From a checkpoint of a small transformer trained on Wikipedia.
Size: width 160, 4 heads of 32.
Each number is 128 + 32 x the weight over its row's rms, rounded and kept within 0 to 255. Layers, rows and columns count from 0. Numbers have three digits each. The size before them is the row's rms in percent of the matrix's.

# k: layer 3 attention key, 128x160, rms 0.122, rows 54-95, columns 0-79
# q: layer 3 attention query, 128x160, rms 0.12, rows 55-95, columns 0-79
# v: layer 3 attention value, 128x160, rms 0.111, rows 32-71, columns 0-79
# o: layer 3 attention output (transposed), 128x160, rms 0.108, rows 32-71, columns 0-79
k54 093:197142142100111111122157124132125115090155108101120145146159098117062078136183146075136130138071138147128136095105148113072142108130105110086115099108092119162093087084084123173139127131133091176158186164122094126124152135091168119143201171
q55 100:113099107125139137059087106143145102183141166133177139043183143098147124131128169144112143110168182118190130171115111195071162094196105116118113107104159134121138132077104119214145098143128098157072173098120112159106084138184156152168121123
k55 094:094112113099118082168103130182155126128143086170131132131166153109083127151061139162109107128136073133100077150080203031094094143047095118072167104130124109078177146177155104130144155098100138098173140069110095142124119133137090168061122158
q56 116:099169147184072108111137118075114094093089149119102178107109085105104105112114102137131183122134164157142206173113125107177129152051114136138105115113143104059100108119111162125147053083079181139127100163169104101142124108143097174098141136
k56 101:075104071113154083094125170154143118100161130169101128103227121127128131101056131094150084065107199143150152138107188150104105118089135135121102068075154091181141136093170145183119143106136126126120120153113124158133088176180182103042162125
q57 109:119130082168161123141118141113149150118105151110122096157110129150188186102087132159139126100132132152132102160088183038136161082164162121121078091080178157127152092100133130048063110112119149122094084116148138124097128096159087160178091103
k57 114:086133050137127075083082100160160109123092160093105176159136092114116111103147076147165127144105154116153088111129071189147114126166159188169134102088110088136136139132105080119112205130079143052134094150086196136123055146121109100088128126
q58 107:128115146172089134106075196149169106132116191161160137138115080085123124138112107129209149112109092107095082169130145096085122042112127168108088065118146217199096076153108110130087126110163123123114153056175126153115121127121088216107098101
k58 104:111144034158135112127097156095194170108119130096121105100142203122135118092115112198126088101105150136142135111186157143092149171134150132120074060141156136065123129162205123097151161150111122142118102165134162116148166187105114138116095109
q59 095:157114096127153130113109117094131073111097150112085149175107098146095201135124110153145155189125183144115131167114199135170130152104131130122082173124172141037145112073124151113124146081085160102174102111159139143133143107109098175131165093
k59 096:117147135128113119080117139078168077082170122118101127145154119169126085115159161130159090096092132205125133158118139104116122089121139173133122152155144097224097101147125176187127203133173131173161164136114136099120129164162109169120124170
q60 110:058112142062124145142108129146142103080105096129132174058204099131139149123098151155111124159161159136090069108100058158092133167093119125114188141143107134143146124131140134207161121132147122060091117103112085107152136145188164127121132128
k60 102:082129156183112159162115077088133127182123127163107137108144164081164105185055165147086133139144109142136150191124108120100084172119107064123155141100201171100160148162117121157141167154146137128113144161103108125076080080150131152114141093
q61 108:187120157113103148163144086062108149127153113153122129125138137104110161125118114132113107149134108095167207150105146134141060121096124097110043153098127076101085108099114152095156120146090110139137090117123082197180124162134133114124176076
k61 103:117193117120095122081141141139152125109145088105069129170145116136078103132223149138141089155020148142117088101171131160106168088135123106128137120120072115147075094131083136113139127154130093191170151118134149164107132169110126121135129174
q62 101:142167152140152104106148127128125129115089108154227164163096142107142177142061140133125185145123144084070135114141195110115090168170106114181149129106129106124130134141135150055117155107096136129179078167107141075126097068166108145095110105
k62 097:089101081117107147171136149137171118109147094080102112184135088177153141093146089130163136080160096154103170145145138164198099106102129127147171157124110110152089140145129106139131114142144139103091144143012125175118116145095212118075071121
q63 111:145151141123196082194140121114134079159090123156152154168103170125159177145094144109131081139135143136138114096098128115123188164084172150099113115123087093123198094112141115130068137096103146121134081182152153079082123119146078191133103124
k63 106:129087153078137073134113132111103111104094126118141099165076126167139141116124092135117153176177082124111142145157134100115141144132139183064145147082144091127156126140145185135101134141183200068080090090099182115131080097141076132143080076
v32 086:089114147132134155139164094140126120119151064145080163131120060128126118118176121109094100141160096154100140127178157127176112087168123103096118143118045087164191112159126127153128120164131192102124105079106114199146128120134134059142137145
o32 087:081063129131106112121183174160145108156135132087152140082187102124155093097111148097147117089116136148053119144110090117077157113134070126086147128128168173175135118120181110198120054154164146113082202119144117133124129204160162126166154100
v33 089:150147126130142138153141096107119174069093130083164121157122115109135124155122135065125134089114163075097155075165108119170124144167092174146092104164120159085119154112132108115109120105125103102133114070133096098152119114131138118077139122
o33 093:146113143090108092146119155124124124154100059064176121106102196105106061101082145102124083206086141170102180122123118210146101150098079127111183125121106100087118136125139157115137112067139135129131132130072127137151082129143111133112110002
v34 092:135159137115102084097135161137116091073139129090144136106079147123149179133106171148116133172141167090159137164123150129121122067095155135141073144168122220135147096116081140134091126171147045112066170147096058133156108149092123078130086129
o34 100:144151131144155103136114160134139148099200120232165104123158163096168098128119123107158108081142106137180131129127096142153170133163204070115133136147088132115176094112140134189175163165141154136128110128156114074145138107081110112146085167
v35 082:130114124109127101107120136112148197124120127064111130140127186139121135115082158160093084119111165103139109090191163106185149167123147142122105117141154122048131094147171156137130144142132126164179129132174102133130124214113126161140094126
o35 087:131165095114136115150192141110110194079104074046130104146139170135147153127162127065083080142113109127162211148128151135088156140083140171168132184148064074123121140157122134131118133134131112127155085212097126130108120139119128112162115164
v36 086:082136101132141132082110164085178169131115136109128115116122070161115119114064132171221108152153151155136117062083102173150101137074102126142154119127134166131114151147136183155078101115151133105124099147152166143088141132089152086140097122
o36 086:186090198147085130134127144115132134132178166101142144081120170153151096170163127033169144117144094129155123146143118118174121169129150086132138220148060076105127150097141123135070139138149101099163156096118092122130145119155146103122106209
v37 089:145117133079166130132137172087205054142156183089134155099123130166143114111182130070149109162078130117147151173106131116097126169142169190177108075114093125179112033144124134168094153145175147185108111126120177153108155147161131072115121142
o37 098:127115133132087174109095131149186099120154138109079160109136097119100097123172185129134142093118127121186133090171108148115083075169112085154108138123127129126130175132136091202216108127166123115121184133146158144126121160130144084098181188
v38 081:133139124151133162107092130141125125160191118139151149148170088157133126125161099113136154134076174161109128082185097163076086154091141138131106118135107083100123098079079126143106143140092106090135120089121215222143149105214114140075099124
o38 087:103125128127124153110097054107121115100189121147108157073179101125112158204162205129145119079179139121169079098114047209143166149163141133141142096169113167121169155127117052127183126149104131106187128124145123111135149135125151114106136160
v39 095:145109173066114135136149160118152120138135105192117109118159134139123130139091170116110121105163128129069103172142173117111132095150141110097134145118152137185115151144144178167126089082155104158123151148107105109155127113079152068157142123
o39 102:188136127145148077149121170182229108110138191107132091141114151165187124141089127110125098089111125164120104169102194090121107110107165122108084162122140114141117098106148167109053123142123109134111126150134100129088107117141101113152019054
v40 090:110083138105138134094115135107073174088126118235138152149101110121154123135119135161101152129145109088158148180156151131128131115187141114076120115096114130186173137117118166195145111129070074146143087183083075075134071166196154099102166112
o40 090:127097089123153145152159202177171172149081147149132125147144139144152101098093105128177114128123126136098115147140157126073171146185141104081089136103149137113193082087132192091123107136170085146103139067175171097119125120142085107145084000
v41 080:117126126132099111166145134113127108110098112167074082176169080084141137111098138124091092065157156124170150121118157200117136162171103114096082088157121112049085139187147146171131146144084168150155104185103070120143103115135116062174145125
o41 088:140119103078164112091107100099173146147163131043108088104105159167152141137127169078101068136115196137121119121125166113150177172075154086107145183147120103180131135078153164150119138164156169108078171098106163113159143192154125094125089170
v42 085:160119199151126118140113085129100127208144150135105106116119152122104097160133148148084152145123124172121092195105108119142096140070133133078151191145143137053152088071037127190140081124091115125079150032108110135064125156106125171174150123
o42 083:106163122165130117132128195129132110092112165162140175124129108142156119125049153102139179149131090176127118132190120136114084163142129139152132122134129130098085130148168084156090131079091141138187092151165085120114143065143122105143118000
v43 081:118088159131093143169171146139204148080149092168125151131075156165144099142133114113144110127182149128088138123113115113064109162071126146124129138030124104100091117177152097112116097145162112141161113200100055132133136123138110135101099139
o43 086:137177052131190123108164177116150077058160112099166074068117122078175130093165108123165141110139140109194162143064108119155132120118153077199112095132136115110181175162172141153162131142148126128188105104085147162166138126115103113139107102
v44 092:150083112126121122098152087162122110155142160176148085104156116131173112098087159098123190131131181132099147109177119168138146145124116122149167203169167137126105164092069152123112091136111119095143142154141156131159139117060141139132120124
o44 089:161125104123151135148083147104103176139143144160178125119124156180156150153204127124125107160107111142162116162098130148142109115074186125146125109117163090124102095084134074112140167089113115102111162137117153138126140172095103155118141172
v45 089:127150141113170130165110135150131140115151173143137158120187105081150161152111186090111107114113156121153162113195115083141112148107090143172080170182128131127121156091157112175128156083098117111114164125118104104143104113101139089075172145
o45 093:196097129135193063192148154132140107126100186108191141152124169085092177166092106084155110136124140123105134125104130130118123140093119123128173130145116048126128099143146124128111095123143149083107104134140150105087176124139159154125097063
v46 087:110165160061145138135117125086106124118118117200171127137150092183134125150123119101112140107185131059176125102231063104093116110145112135099137124142141159092105110108113119102148104108085077115147088159117101091163125086212174171103141109
o46 082:135109110159154131145143131144142146129104214096133115157169167060124105113081097161113100158165144138130111133079109144128100147155129149073109073132144132106182163109166162120125107129126147132129075060133128139147087101136111195123070000
v47 095:141116084163104137093110137093229140151108162082112135116117127143158133129188142212110130143131122157104111139178159129187165151129141122185091106183099127115131108140149115148102160110120135140218115103131165129112122137136108144141085143
o47 094:111151142110130123163122125099086172144104124073093165097125113119106132119134151145112095150101108159129183097109134145159169139088112127149182169110109042106084172093152144153169109150141099128112156201067190110128145150113122141193170255
v48 085:081095117140104136148091134122140148148108131139128083172151141133135140120136094078104123076063118140124144131187153115123130096110125138109124113102156102107053118103154097125117231127100174159158133104200104127080115186122140137116160140
o48 088:111204139108198141111156048124102105143137109090125167129112135171139170119174148111148112124136104069135164131115145120097150122133099148164158154166098116143121123180164073118125097191195110179083136091107130131103115128148154108100159156
v49 083:127126133205094116138057125136122134147135099067140141137142130119119105110141155195129155185155126157111110137145131139192099106119148144144098141202054177092074098055102112055086157171137167160150105114134127156110148120033109160187081119
o49 088:111137153149113126074144161041069170172157134181110133103117218088109127153137102162151142114169118089149203140145075146115149151143136096144163156100153101154037143113143136168160157149101141169099100180098089127139111145089156087130130190
v50 090:126157122118141144131134108088041180109124151143145084147118120037126161165086152118119134111142158109113144166101132152119124134117095136106160140053170094134142175111100158105148114066136096133080194143151128043122101153168151119131208116
o50 099:175120161176137138116110110097156076116080135139183090119079148137183213090094139102158157138105111117096065115108179104099134117124160102128151126126141109107163141081067158085105161119121144139150083105095131094119138065129037166116105107
v51 094:122176093130108168098057147121135160130118102128174148098152103129118138133093195136036140035079169128115092098147179178143160137089113140126131143119097147113113119095142129117158112070093122081138097132124145101137136137117142107089164119
o51 103:076134145157138116156105092114128032090095120085114176079101137155162157132103130091113132141145136125097162110138099126108116208089117136189190159172096119120135130156177093100108128140184165144077070095078141050097156106111074129099142070
v52 080:164144127081102123106152141100073105118159133092111069146116138129104107121096153086130103108117181111142142119201146118156133186132163120132157120166127065093117126150127113171096132152162131142118184194118146083069155099121168127153066136
o52 089:129053142117116150121137171121195168086071094117125167085178191089141125148162112157161177125159122092148072153121137111115129140141174131097112071149100107147192102149110107148141111192153138192141118145178054197162118080107129066114129122
v53 091:112149178145154168110167084154117119179079136224157132106163139114122151162149101095135151141076115140114166140102134077110102099136117107152119133058152129138159160131136133104116133094085132165150129140136113135159086096128097095157159126
o53 092:163166077106171100180134066145136121111120117130167139162140171132095188103077169187116137085114133126165149145084110149141110075156130144149080154118158121101168122131085101055124158090155162131141134163153157116082147144125120187144051029
v54 087:127175151152128176146140082125121078073148045218145123127101087140165140144090152083158152127106082107095153087140077120075118000100125151084086123072136133176135158182106136142126136138107119082089118086136061123168138155186178124100113122
o54 086:115107067146137119104136119148148129145111149165210106132096094168125118146117144074068085103117126097075093163135120139134120134169106083072171073134162182158165119119205105145099164167147115157160170099105169114113092106143169163112040011
v55 085:110185194140111085125097161090211172128163078105061152131088161084140113084085140160132160129198144116173123168068105119111093138167168127133121143178134142084123110156164101107118083132201141134128127172123115158124112112105169139136121126
o55 089:177081066169116176089132129118105175072157135129111071132133138086184145085087100116185163061167156115188185122096132101159116137133119078140108130153137095147094119116092123139138153155144130166148145159103098106166124147114107110120127220
v56 086:096090158136143112089132199117182102110104136102112128174168165136156077120114095185160087102173149170157133166111105175113151121175134112179124161142111133146147108168127149165103160157086143088108076206140099152101171141141175122128151129
o56 079:105087129133120145100111122191118163123152155127115114138162137144148122086163131082168156100144106128133160094107148104138136149130150125141147169155142144137136125127166150180081165164105108124115154086108110138118095157160165089156105255
v57 081:176142168103131147126120155092129153107111104122115124088141153123135166126144125082087132136151107134103134123142172120119154073147176150098166158114140092152175141114160166150153077127213116191108092100142052116131131122098096107132090136
o57 093:139166175161123068089201118170182111115131094107160154131155145161154168110143141119154124104148128161122175112128167103101122116116169109167097182145174101144132136135119158085102114099147125140142113184165079107134099152074084166161087122
v58 095:120179122173076190146123129171187123110138116077127106101120146139083145145166052162187134177153159138072099118078077141100134115087114104073145148131078137061116111055120092142099129173082130131091111130135143179123144140111122107140130130
o58 103:073122215128098115142147111133081068161173121156147155106127096154108095109114198167134165111140177110146122165135082113166120135093121078116117084158172133104162131138136117171141166156140134062135148187131092122187154131175211122171144214
v59 093:108119076161091102064131183140190122142109141122099118125094206185118125099127069174143150040154174155158084098127179175068132121081105118100098116117175122088144143159132138112122072095145131121147134180108157154099150129158127154109070124
o59 085:118165149094129147128111077126078137111126090148083105124179091157152126117145131135123074174116136140171163108151157121218160172126151136149088141181113125094123104146155128101122177122074134088126110124126141131149133180118141145156151255
v60 086:092125088149091134129156085144056067154095104153149095099161155156077170109127058110155119091122103098108120209138142129087091063132112088150117101147160165141145151111124086121069017110106131116110135087136152138185162155141129112084156124
o60 092:150161190135097148138113096120102136190159110185129080108089126143150144115147170120070053150141145109164104141053115122184102081139131149090095121089099150078159136125069148130109207175147107105050131088143150152133097146151120154144117168
v61 083:140103195101121105120196137187113103158106102104170038150181151188134157129192191120130073102110133081185135151170133118089131148097153146145121169113102216155143113111115125095154138143131084098202121115165091124124103122154128175126122120
o61 090:125166129098126088107099162071141160097156144087169177185116142100150155117126163107037109097133094129158113062135139148111185140131138113107144091102191156111157126068148168102142131164108073133123113149146126137136144142105115191151163036
v62 084:126158169151110158109184170098178102073173147109132097106114069151099119127190099117095133109193185149120087130139105119151110137139154132150179154134162143158053109077122052042103158145145130135126130148116164130122133114093173176075111125
o62 093:125111194111126125106067116155083112144130141142107099096149148074127119129141086214116129083138127064187105157091108108137167083140146094127128055137107149136104136100121127136184083167144152135075099132140127161166121132115153179184103201
v63 087:148130134103115067148141111141126117098141134148142110085118127157153133117140074058108141097143113115121143120234130111144179166115093105095173154145142136124143120135106140150125185117106077133091166157074112119099126111153188088109123121
o63 094:132110126082170095211130148215107116163065147077150136131197121137111092060180168107157117127157137120131109170122131105140143113073116121070132100160175082115141067128152127112082097127050114080124161128152117151094109120126148142157098028
q64 068:131107109116077196159140118121076082128119125174204126054203152090162178113120115068136130095174138145161132184130065089110168114149125114075069143161162085091155097145117105139188092150127187087133090095133188141144096130101131098159144125
k64 081:120081122131123122146141152139120117080115178048115187166143107171100064107157120174183150147135148067151106103105135151150129182119167178152140132144138163095156123177171103050051152131107111133150138140114157092127143111119125159138054146
q65 092:129174090125148093071103089123114125165149166133086096094112146086113160147179136132053098136079098153112154110118205145137137094133121076122101112134098120162129147070068127052136138131088147155166140140151094107117131106155107166154187105
k65 075:124099134114116110185163148186066117117129094156146121151127160188158154141131115141168162083112119162136184124148078121179150142136116118110176168163085107104121162159084131196095121078168128204082107118089126131138096112083131138102081144
q66 094:139180176130101134092145124105101133186126150163172149087119174089112188167174113090120107136145140176156094096124172108114104119085065077084105162144190115126112133131093149100111097126090120153132098141200107104128141119117106118162203082
k66 074:109076153129104129147137124166126124143105070133101088124118144167138151121158103140131183095100150129150186178090069135156133137151122110114134134159089142107124144143024138123132174096222136198125149071088138122147078116126133105100108146
q67 079:160159131145150093072136121079152130185137120127112145119061160107113138169146144169130094138087122152114106048152154175101102112130153101193147120107104115116145165146140091094088139117048094137196142149129136075093135083162106181106170099
k67 089:134121135117096122157173086158154131148172137200163094105128140069114200145107131074072125141156092201135189137138096096126119099101095081076107146127156094206120099110102131158167103164125117146081104124166086111178141149179164140092152078
q68 082:157180128174152121106114091080110152155129184103183165135079194112122124188126122155108110118143123175127101103159083111095099130160117096171121155122105144116122166175132103085091126134023082181177183147135120116101158074159101137139158088
k68 072:076084171079072140156158099136117138133187107171094092085117136074119178141102121082090123042167075157122156126140131155097144106079092056086093210129174124173129104100113103133175114177120105114100116129125118091196143151184148121099122061
q69 085:141097095143139124137073138139139099119110158098101098162126108203095089104138124209126141131120095099087129124115093121085147156157154150149149058085120145136083163129129168107122166128172147124127134097114210155109146156163146184109083173
k69 078:098086127134079185113132130032133126127076115158149180152124121171157134090047124118116164125196127116158044134148169142102136055119128140122125096078129154114149143091177100120095123188111062068171135131164069164087176149140085137152101118
q70 065:156080151139142090130092140103087108088092126127113146158110089134099144099167066109185146111155160114115126132086123154098141108117161172092156085128131152099078062076079111155106151148111170177099089028165206184110141144163143135138052172
k70 093:072072111193100154088117136061124116131113128103167204191146143168189110107111105143134175183162182170096076113161120145095184128136147150145113074137120159126132093120119170086069148128152132148171103108157098147101137094123061133127117167
q71 095:116072136121080162158137176139135117103103098088102092109168069139114141083130150162088124123158106112170135174123165133116145132161117173097122147148137146138112133113133140139124143093224124074102087082153151165168127152121168129170065154
k71 057:117113111184149125104123187134124161169119131120096163150103134170121103133153141139174152172151138143113066125110115101120171120150149191140073096118132159089192144156119138096079157135146178109190063146177109117126142123156087151157144171
q72 076:115133124150145183149184100085133139060114119111190178049086104064115147139053192068122133077130074144162115150161084141141127094141118077138070184158123116123155096137163095116127107154119112093115108117134136122127101079148097065107170090
k72 103:143178169070103129151136122126091149116183115128107113102142162093063117165122125096145096091096034100115182122162140134100088091065100008111111159100112108170114095102160131109175101160101087107082142103135095150134113146100157092123154075
q73 106:127152170093085079052120084151112118181157136162090112087132195119111166170127130130134141121104139157116151131119143083108128110109116098148127129054153124171119164107103150135156152117136131103114126188164091100122130119132166128114183093
k73 067:178167136093147106175102099157134091113186116112125077087121108113077105118204124156147126111114118067122136141057108096188048149142136124158137163118122143133102142144112091143086102103156161187132224141128158118101062105062159164152094106
q74 096:103119116112158139135111170092112092114106087187150140113116069144129154092087066102130114111113120119176117093152189124082123096089080172137137099151136095130108141075110132129075124138106140131128109108149178171152161160077112119145108144
k74 072:109079160157134206115155157129100157129095087129168149099115102084153103150102164117113185053202129160118069124142103122087170088116115096140130089129166211134165111128142134160143140079113129126129106149135100135093183097168086091152146141
q75 083:115149147144140172140112103079175123113134190103169137136131137138127171155123163137154172134137116137094119126130099159132101130127138110087074181138131093161181127130166117126124167092179176099125026073118173138177161099135123104076182118
k75 101:110143139063153093132130200179112163106143100137113054081134146115108156136133076115171101155142106106125157046143140093137088126125121073125176102141155101160097154141112146113128119163125134161141180158133072111122158098088153102110175119
q76 176:118130127151114164129135165138137118138088117075116119209121075169146091068156103145122142189144144102122098139113125169137169157144123159127133110162124098082107111107114177113076161134140118143109094070093178168143154137077066114125100181
k76 051:096093129115148157142184121095105126111155112192201122092122123043195169143030186077092110115190149166118092084125124138084130097120120095129089126164117157130150137146105095175149110147090170055130080159121089088158151121152155129121110134
q77 064:106121113105120162178178092115171129091129114092107115130105122131140106135098164154104122125125085115141116177150106151107132127155161090114067182149161084142107139153169125144121154160142100063165076090051172125169114165121091112097174115
k77 201:180163150104132107141116078154086141112184146150106090059109143091046134172144123141144113095123098113139204146092132069140061099093133066115111158081137126179123105102166123120177091145126120132090154155164115114123102118114159130140200033
q78 088:104145099174137129074116091099116115118070162098158127125141142148183088111090091148090152126101184093085142143167158129174135150111154102195130126126133159088163129155174141184101107095141178133156115158179155099163131135105100114138177131
k78 089:090100099123133118119101084203148151144159073177132037122076108105200145166130125132119119125137135130136104113155107093134120080144128103094120142095137093229129068100105102138149139138115086096152155177094097087118107142145144189099113129
q79 089:174075129081085156113143093135154151161085185137093132125136140134081111109127142147131123165102111155133090131100097138085102121058140183171116128136091125157139128094095136061128167133125124090117162099138115089100151132122095206041138111
k79 079:137187139142148089098126113167119179176162118074155137158086141120075090090140147200051136123128172133138132091103155161124122103145106155086182171116144125111138216146100127109168093146109148132178172178113134178085115108141119177036113125
q80 098:106196139087132130118092135121111165151168102114033169119140125129107136133208133172152139144111166117141160098135134159175132093109138147145157105122046092130101132132094079170128120138127093184089092212108044132059128140118125119086232140
k80 092:113163155125137081103194116101093074140157139136159136099132118168120102111155110113158152142066095167141129139158125135071117127131171142119151122172126133186085174124125142102104131153127113104201204092152101107122132150113119114159163176
q81 097:158173135148175145193127096116125106079140126123119146150084150109120128170189144123172118137132181141160150089141118109167117122110143098170077092135131160062171093144145126118129106136080164125113089113148150110140145088136149093165180139
k81 092:139127098133126095064141153113117151192159102130107133106119137153146129086216077127140124152021120142068133119103147175144137173126123151062154082100127136154139109102047164145110211148156093135146125130161099093095146185082118141127156139
q82 094:135098118165093125119122129108094120158167157136157143116141150110093184150133096114104177111093114155093112192140196136136112131083109145110156175104194130127090175132127120123096155100092108076136123146157129081158151113085143137108101145
k82 089:154101126071189098116116093136145135119135087137160106120135132131134188115127135102145144103144148129136093133171128076138053146140118109100133150149129190199158116150154113173149108111140145199144145162112120088120098072165107124108093089
q83 087:093163102112127131120124135116132114115112099100153077122094101181132136103103104154138145060093122155134129100078160122106103054118120158161138139122152120130081144152141125097110151123097187118199067203135145132140151150082070136200081120
k83 079:131138100165117182117171098184094107165124083149070087078119054090157120167119187133126129082121148130143161099182147098163157196108125095092138062132174131129127146133143153109107074132170113132157157148105134119128126115182137133109107105
q84 096:153151173134120171069169152179173129100137137130165177160103081111090152108037171164115066122112182074121129109137092114152095153163125109122115087095091117108146136129101122143173139166102113220128067125086097121126118127148109086201169133
k84 092:137114127098102151157070132068110127108122094114146145160110149063117089174157135153154114074062122171111093158165131123166144103100122122117082180165084117191130155128172116087132128164081143066143197076140129136166152176125118153123097145
q85 099:123112119127081132068200121135149115144111159154132125071110122081147171098046169087133139112138110144093132150195171162054159109091136114112100064129155089190158138099111140185117161107186136075108142179134126174144120119179148148097083127
k85 093:129116071134154161118108149119144106049110100083119174143144062117162117124133122148130142052140054091106103110112116112085087115142137126173103152125091121072154138179187099146180113120082173075136112104046141109149146106123096084093139095
q86 097:107162143112050079140158132150101106122164118145135052127100149186173123089100122141097140112171137112102165134087149108125132053102126113142146100089140049093124114118139136120109089186126049172127103218115119093114128071106176097124114135
k86 091:088142134134157139086174105112128143136137116177113147117166130121108052082152094159160133166114201148150147104126137097097129120088121151110101147084113118146097141137146148159142163077135163146170241116116150167136135184179141147168173168
q87 095:168105120070154124156158096103147121143147091136219133065128109155119140169128124113101094113160107069137067103176108140062145110121155145121147104121092117168152144085102135129077145128158095106082141078133102136059114161151120193110063128
k87 090:146121088113132164120128146142119118111096166077171174093153162121105165136081234147087134098137150094111143131133117136086131102132103128143151149104117152073148142126159155137089117141067141125102112089108152112163118047117062088046149099
q88 103:113165080145160098127072161179146121106089154108162119095141093117191110136120151106115139096126179104102124087141097126155113150135136155198170155151114174102225155134151046149090112055129208140155167189139128075104155100130088131147126119
k88 100:109157113095112120139167078082176159160130105153114086159141165127163124152076137107064100153121137115130152072183144108122098142174143125135127161102148064132102113141125115122108181137120109105161142110056094121147115117160147121062129153
q89 098:185128138131144082166133102178176126078083145163084096100135147142131161152040201127161151104144156130132156106160107142128080164094161143136126125163129118134170109131152123239130109100196206086096177176174098089103155149132173130134137136
k89 093:140176085085119120095094162141180121155175126085073086185138103122078072129118131171123118166157114116151129136115176153145125118172154146134153149097146057193116136134072143133133157136082113067204120152067160136143123196136120136103119118
q90 100:142092147124119083114180094125113119109188118202124160123131131166150130066161105180096152150171203112087138145136154122111139156133153107074109176094197152114106180139154175130125063138120154176149116111125112087117113105168110166125113124
k90 094:162109087141058144096184099149098150120144112141115158147082089144109174131110136142148093141102140122148134112099063109134120128139114132108143106073092092079123101116132091162110160137130124092162237146071132138105098173150173184166075111
q91 095:125035119133131170127138152101117144088118134142181150080155139141161134163022095085190182091149134067128076161167182102098149110088123105127131129125144128145160165072181136173092147148166135054064138111129098116141104110163099186096063120
k91 090:106112075126127125142129102134162135095104118060156141176077132060111097136152130168042105118162149091102127159183157137093047107127106103126090147123109130139157078155124119145124109162111131157085100167104158108106051098149118132116130109
q92 087:102113145160059121111085084140130138161156091164136172114136130130080103134164120092144137143116068133127088128158157115114144094082107116072175124107175140179096184094151192159140117122125110147128199138193079159100147149164144185150110141
k92 085:146125104120161106111146121096134063085111146110111137127137153118121181157083121131094107077125186143195094127096132048133153104197159108138145214184123118087145084133193074169056106115154152082146164116090118100156104130091130130066129077
q93 100:094149136123186126114105105171096103130106105123160130108137084119153094123063134116149146086155138112126174091137126095147144157106113149126182094112135157155143171124151114208167057091095104126132231170138060180078117100119140066116082116
k93 096:152151145142137201104159159117169102113110139101177192097132144117099107119079169082129043145104113105148151078203164124145098117162153115125075124141044106130155121151203084133125187164102139163126103118114157158105149138179147087124125139
q94 101:105116130091120144144126095140084171113157146131069079105143152141118111136086136126129069136100115088148161105096130110140205140115161078146084146093144087114182114102105141145142115127158077116050076145137150092186134072180170112169163129
k94 094:112161167126111099099102104140135141150126116074075154116093147157123123062223063150150165168086138154191167175104152121143139110119113159165106125140122123132105146131105133058151207103144080100181171070121121161105154135105166120111178183
q95 100:170130109127126115127169086070092147157105105148143130109098172154135124142091148154089112083107146089105166096136127153109133154147086098178122184134104078083100176094142092059142137166125130135100082122096143137123079118140089138126180129
k95 092:125100141104117131101137122157134104101184134085157101113162110092152167158149173132108098142124163108152126132138079201184162158105127126125130125139148126132098124174083155130117101161143131168136142137068137154123117092170183162096119175
v64 073:145119142128118093094039182123097152105104123095138122098121135101133109173125147159179135158198153109135166109081157139116143139126159162193156167107154136124133154092091134161144174140179141081092126164145133143105100100084101151082145134
o64 078:125116141151154146135171081144135126102107124155161192110109154052164149109168112120089168101164115178104170139087113185127067104148091123080133196146109104145180146167132163151175093110143179083150170082154109123141112088157121105095174111
v65 090:136145059122132124083107131176108080167157166164101124124126106182103193121145170161112140103143152125136107180094115191164137108102126094156173136123147143085146100085121154136124145139143130146206159137128106111147103137050134102113107116
o65 091:119127133131139156079104160127128105116203150141117128090100148155169135111119144127076123067163170108088096099082135114127130066176124130141169093109147163132168139119117104171106157178136078086119192089154088145178097073171139122107080033
v66 086:143105152162170145141105136147099070137111160120138160091132110157134124149115108123118172175141154128195115138110117100107110157099125134124111197113140094098177130164140131174147124092176223076150159092107154194126113105131156175125128131
o66 090:122108120179210197176113110101177113052147139101131196109191116080157137135080151168161127091127121059161128131184110154168101136195102131190091149177071136203142160135173089138135184106125166131104123105148109112113133160172116103149170118
v67 086:124122115192140115149115073119097052058123136136174105175114093122125178149097116135155139151128133097162108101167131130053134150130123188095119095084176107138127143161151168117128149117198129109127086108110201117118132164148147170068105121
o67 092:138132148125129146147132101069146120110069092114191180087119065136158162162153173073065083133116096114161100135182106138147143109094121157107106128159157115168164153178124156092113104135165074088083120128082172116162067160094106104096140086
v68 084:112109153114152078137119177169105168093115135169153136107191145111133120118128197192128095141177149103162127205099077086117122125032172134122128064134108151098168144115157164148157131132142122124142092184098186121164117107178108196109122126
o68 088:116182119129118109075058039120198148053137101175127115149103121103119153176100111160135145076147132057168135063088118113094150076161154122179141103110121147134114123146109136087112144148098062120146167100097133087098157141090158162092116039
v69 075:121099081104113140104182189099184084174160195126136117172145153103096184107128155098133133146042103095117152196090167181129146143080095082107121150113151086135115145128122159081133101127151082115059118080177134114146143192159159123136108109
o69 087:129118173076100141087156170106139151167134167115133100117087114197087115126139132149081098131086158108146050137149123133117130136135202126149156146147125149106092161055126176110113180100117113066176153127125129121158150170120178108087096113
v70 093:145124149130096176167179113145145120102132152095110124180148121137148120112086135179101132071100126134126129180132169147120113136071090139131113123110107152211125137164157149103095060116137105134103152119131131084169111124146136126110080135
o70 098:101118086121167117131106147160120092092111122115119133100114161150181113178088186071127138102093170104158199131172171107112158178074117058106121178123162199166183110116134136136127147114125173110151135146083186098190135112090112107127129151
v71 083:135151130149095145089070097156157141145171137127096154097164061134120142116148158176144107170185111120108113097152114115128156074079127137157125089116070111098113187065136180109109131131135083153146144140150112185155115100180094135112161127
o71 089:091153156118154154104139086176100152166140125187144101163138156170113155170088165153081187146144166125121122139103115102156133148108080100076122125115124147123116061103056120174200130130101168123121130157100118064154102105111093217174114195